From a checkpoint of a small transformer trained on Wikipedia.
Size: 13 layers, width 64, MLP 256 tanh GELU.
Architecture: LayerNorm before each block, no biases in attention or MLP, untied embeddings, attention and MLP in parallel.
Training: a variant of SOAP for these matrices, 126M tokens, 3852 steps.
Each number is 50 + 12 x the weight over its row's rms, rounded and kept within 0 to 99. Layers, rows and columns count from 0. The size before them is the row's rms in percent of the matrix's.

# down: layer 9 MLP down (transposed), 256x64, rms 0.106, rows 136-146, columns 0-63
# up: layer 9 MLP up, 256x64, rms 0.104, rows 137-146, columns 0-63
down136 094:57 55 50 58 53 36 57 67 63 60 54 47 52 64 59 42 54 56 69 53 53 67 76 31 42 30 41 35 32 63 52 46 43 37 38 43 60 66 66 46 65 41 51 62 64 28 43 70 30 68 42 51 47 39 51 43 36 43 48 71 57 69 61 50
up137 102:47 55 75 60 44 55 61 32 38 40 40 37 44 55 52 28 52 56 52 66 54 63 60 57 38 56 50 35 59 67 37 51 59 50 60 39 24 51 53 43 45 40 52 40 54 63 48 48 60 55 54 07 52 62 59 35 65 37 50 72 49 28 50 49
down137 099:43 39 41 57 43 56 48 71 46 59 60 52 55 31 58 58 52 46 32 69 73 58 56 49 46 42 53 51 65 39 46 42 80 58 69 64 25 52 40 62 47 60 64 53 41 50 53 64 43 48 42 56 68 50 54 61 66 30 48 75 28 61 33 57
up138 093:38 61 57 36 57 56 44 61 63 54 42 52 38 71 65 53 53 47 63 13 68 69 32 56 46 44 59 54 38 51 51 54 45 61 35 42 32 38 61 38 58 62 37 35 52 33 59 25 55 55 54 60 42 45 62 72 25 49 52 47 42 58 42 54
down138 086:38 74 47 55 31 48 55 46 48 56 35 42 47 62 70 18 49 32 61 57 38 54 32 49 56 53 47 34 41 43 38 35 37 69 51 45 56 31 63 60 56 39 55 54 54 43 19 44 28 45 38 43 57 50 70 31 45 47 56 57 46 64 40 56
up139 086:69 46 27 48 52 46 36 63 33 39 55 41 61 53 42 78 49 29 41 46 53 43 61 41 51 63 42 67 46 41 56 35 40 50 44 56 43 62 53 58 59 43 67 35 34 66 42 33 61 71 68 40 78 56 57 31 49 67 49 50 40 43 48 44
down139 087:40 60 65 37 68 72 70 47 58 47 63 64 35 37 51 34 67 52 48 59 55 49 45 41 36 43 62 37 39 50 74 48 55 66 44 38 80 49 35 46 59 74 38 56 66 55 45 55 44 29 51 67 47 44 58 30 43 38 55 36 55 53 43 55
up140 092:60 53 51 50 48 29 36 55 51 44 25 58 53 55 32 57 45 64 58 56 32 41 39 60 64 71 32 35 39 59 55 47 61 50 68 51 45 32 62 57 46 57 49 60 38 49 51 33 75 47 49 35 59 40 52 50 15 62 24 44 52 58 57 62
down140 099:57 68 41 47 67 65 55 60 70 16 49 60 58 38 40 47 58 62 46 68 57 40 56 56 36 51 46 58 68 49 66 55 61 49 54 47 44 58 59 60 61 44 46 25 25 44 53 42 54 45 48 60 67 62 26 44 37 34 65 70 52 36 60 55
up141 114:45 54 64 38 39 54 45 57 57 58 63 60 62 45 26 49 51 35 46 45 63 42 73 65 44 47 51 40 44 59 69 79 48 71 28 42 63 62 49 38 69 65 51 23 40 67 51 74 50 45 51 46 52 43 37 52 44 62 53 50 37 37 54 33
down141 125:53 49 51 35 63 33 34 84 64 52 47 60 41 35 51 57 44 45 71 58 52 44 67 48 43 47 61 58 71 58 39 44 31 57 57 49 45 49 69 66 59 40 45 64 43 40 69 56 48 41 36 25 51 54 26 41 58 53 58 64 34 44 67 39
up142 091:71 51 40 39 67 45 40 57 46 50 30 63 38 61 71 44 52 71 54 59 57 58 52 40 43 51 42 54 25 42 65 53 24 39 39 48 59 69 59 41 63 34 46 48 62 29 73 42 39 38 51 58 58 68 30 60 44 49 52 43 37 57 35 44
down142 091:63 58 47 85 44 75 47 43 62 48 62 66 56 38 43 52 58 40 60 50 54 54 41 37 76 54 60 47 64 47 57 53 53 66 36 64 57 41 62 59 42 39 52 58 68 57 26 65 38 54 35 54 41 34 63 53 65 66 54 62 54 32 67 45
up143 096:45 49 69 39 36 55 67 25 35 44 43 56 56 40 40 49 54 49 44 62 72 43 38 37 43 61 49 58 58 30 49 50 38 72 43 51 28 48 41 43 77 46 52 39 42 39 61 56 45 41 65 56 49 55 27 51 55 31 19 67 47 57 41 41
down143 095:28 63 43 55 50 61 37 36 51 65 30 49 58 63 63 51 20 54 60 33 53 39 40 42 64 50 54 84 50 56 70 46 48 49 50 51 38 62 45 48 75 55 41 42 58 36 37 51 47 40 58 35 37 30 45 43 63 34 55 28 56 58 57 48
up144 105:70 49 42 73 32 47 49 56 57 34 60 39 56 33 45 62 32 30 61 51 48 41 28 45 44 56 52 38 66 40 47 54 51 67 59 60 38 68 59 40 53 40 48 53 29 51 58 37 50 48 53 37 56 39 66 60 48 81 57 30 37 56 28 38
down144 092:33 49 50 68 59 33 33 65 41 42 56 41 50 57 72 50 28 46 44 60 38 53 63 61 60 54 45 68 52 28 45 61 51 49 55 48 47 55 58 31 29 36 45 46 29 53 38 53 70 41 42 50 50 77 22 49 51 28 41 55 39 64 52 51
up145 109:45 41 52 63 44 37 48 56 60 61 43 60 61 44 32 23 62 62 60 57 56 31 54 49 48 33 26 53 70 48 42 46 56 35 33 30 50 71 54 34 72 56 38 42 43 75 41 47 36 51 41 62 44 53 56 42 68 59 49 34 35 49 52 34
down145 122:53 55 48 42 58 59 65 80 65 37 65 69 49 59 48 27 57 51 70 46 65 47 63 63 47 32 62 37 46 22 44 41 57 45 50 48 47 74 44 45 68 45 53 41 67 46 29 42 44 45 63 40 61 53 40 29 40 40 48 39 46 38 63 53
up146 114:66 31 43 24 23 66 61 45 50 60 46 53 39 50 47 69 53 26 43 49 51 37 53 34 46 50 48 50 46 45 42 61 63 50 50 57 49 64 46 41 55 49 49 51 51 51 62 29 42 61 25 29 79 43 66 57 54 45 63 72 41 36 48 36
down146 097:49 53 57 34 44 34 40 30 56 38 55 49 51 25 44 55 47 64 53 51 40 47 66 56 49 61 84 58 44 52 38 37 59 43 52 54 75 60 38 64 54 64 65 24 44 36 34 59 35 46 72 61 50 48 44 47 29 39 53 38 52 39 43 69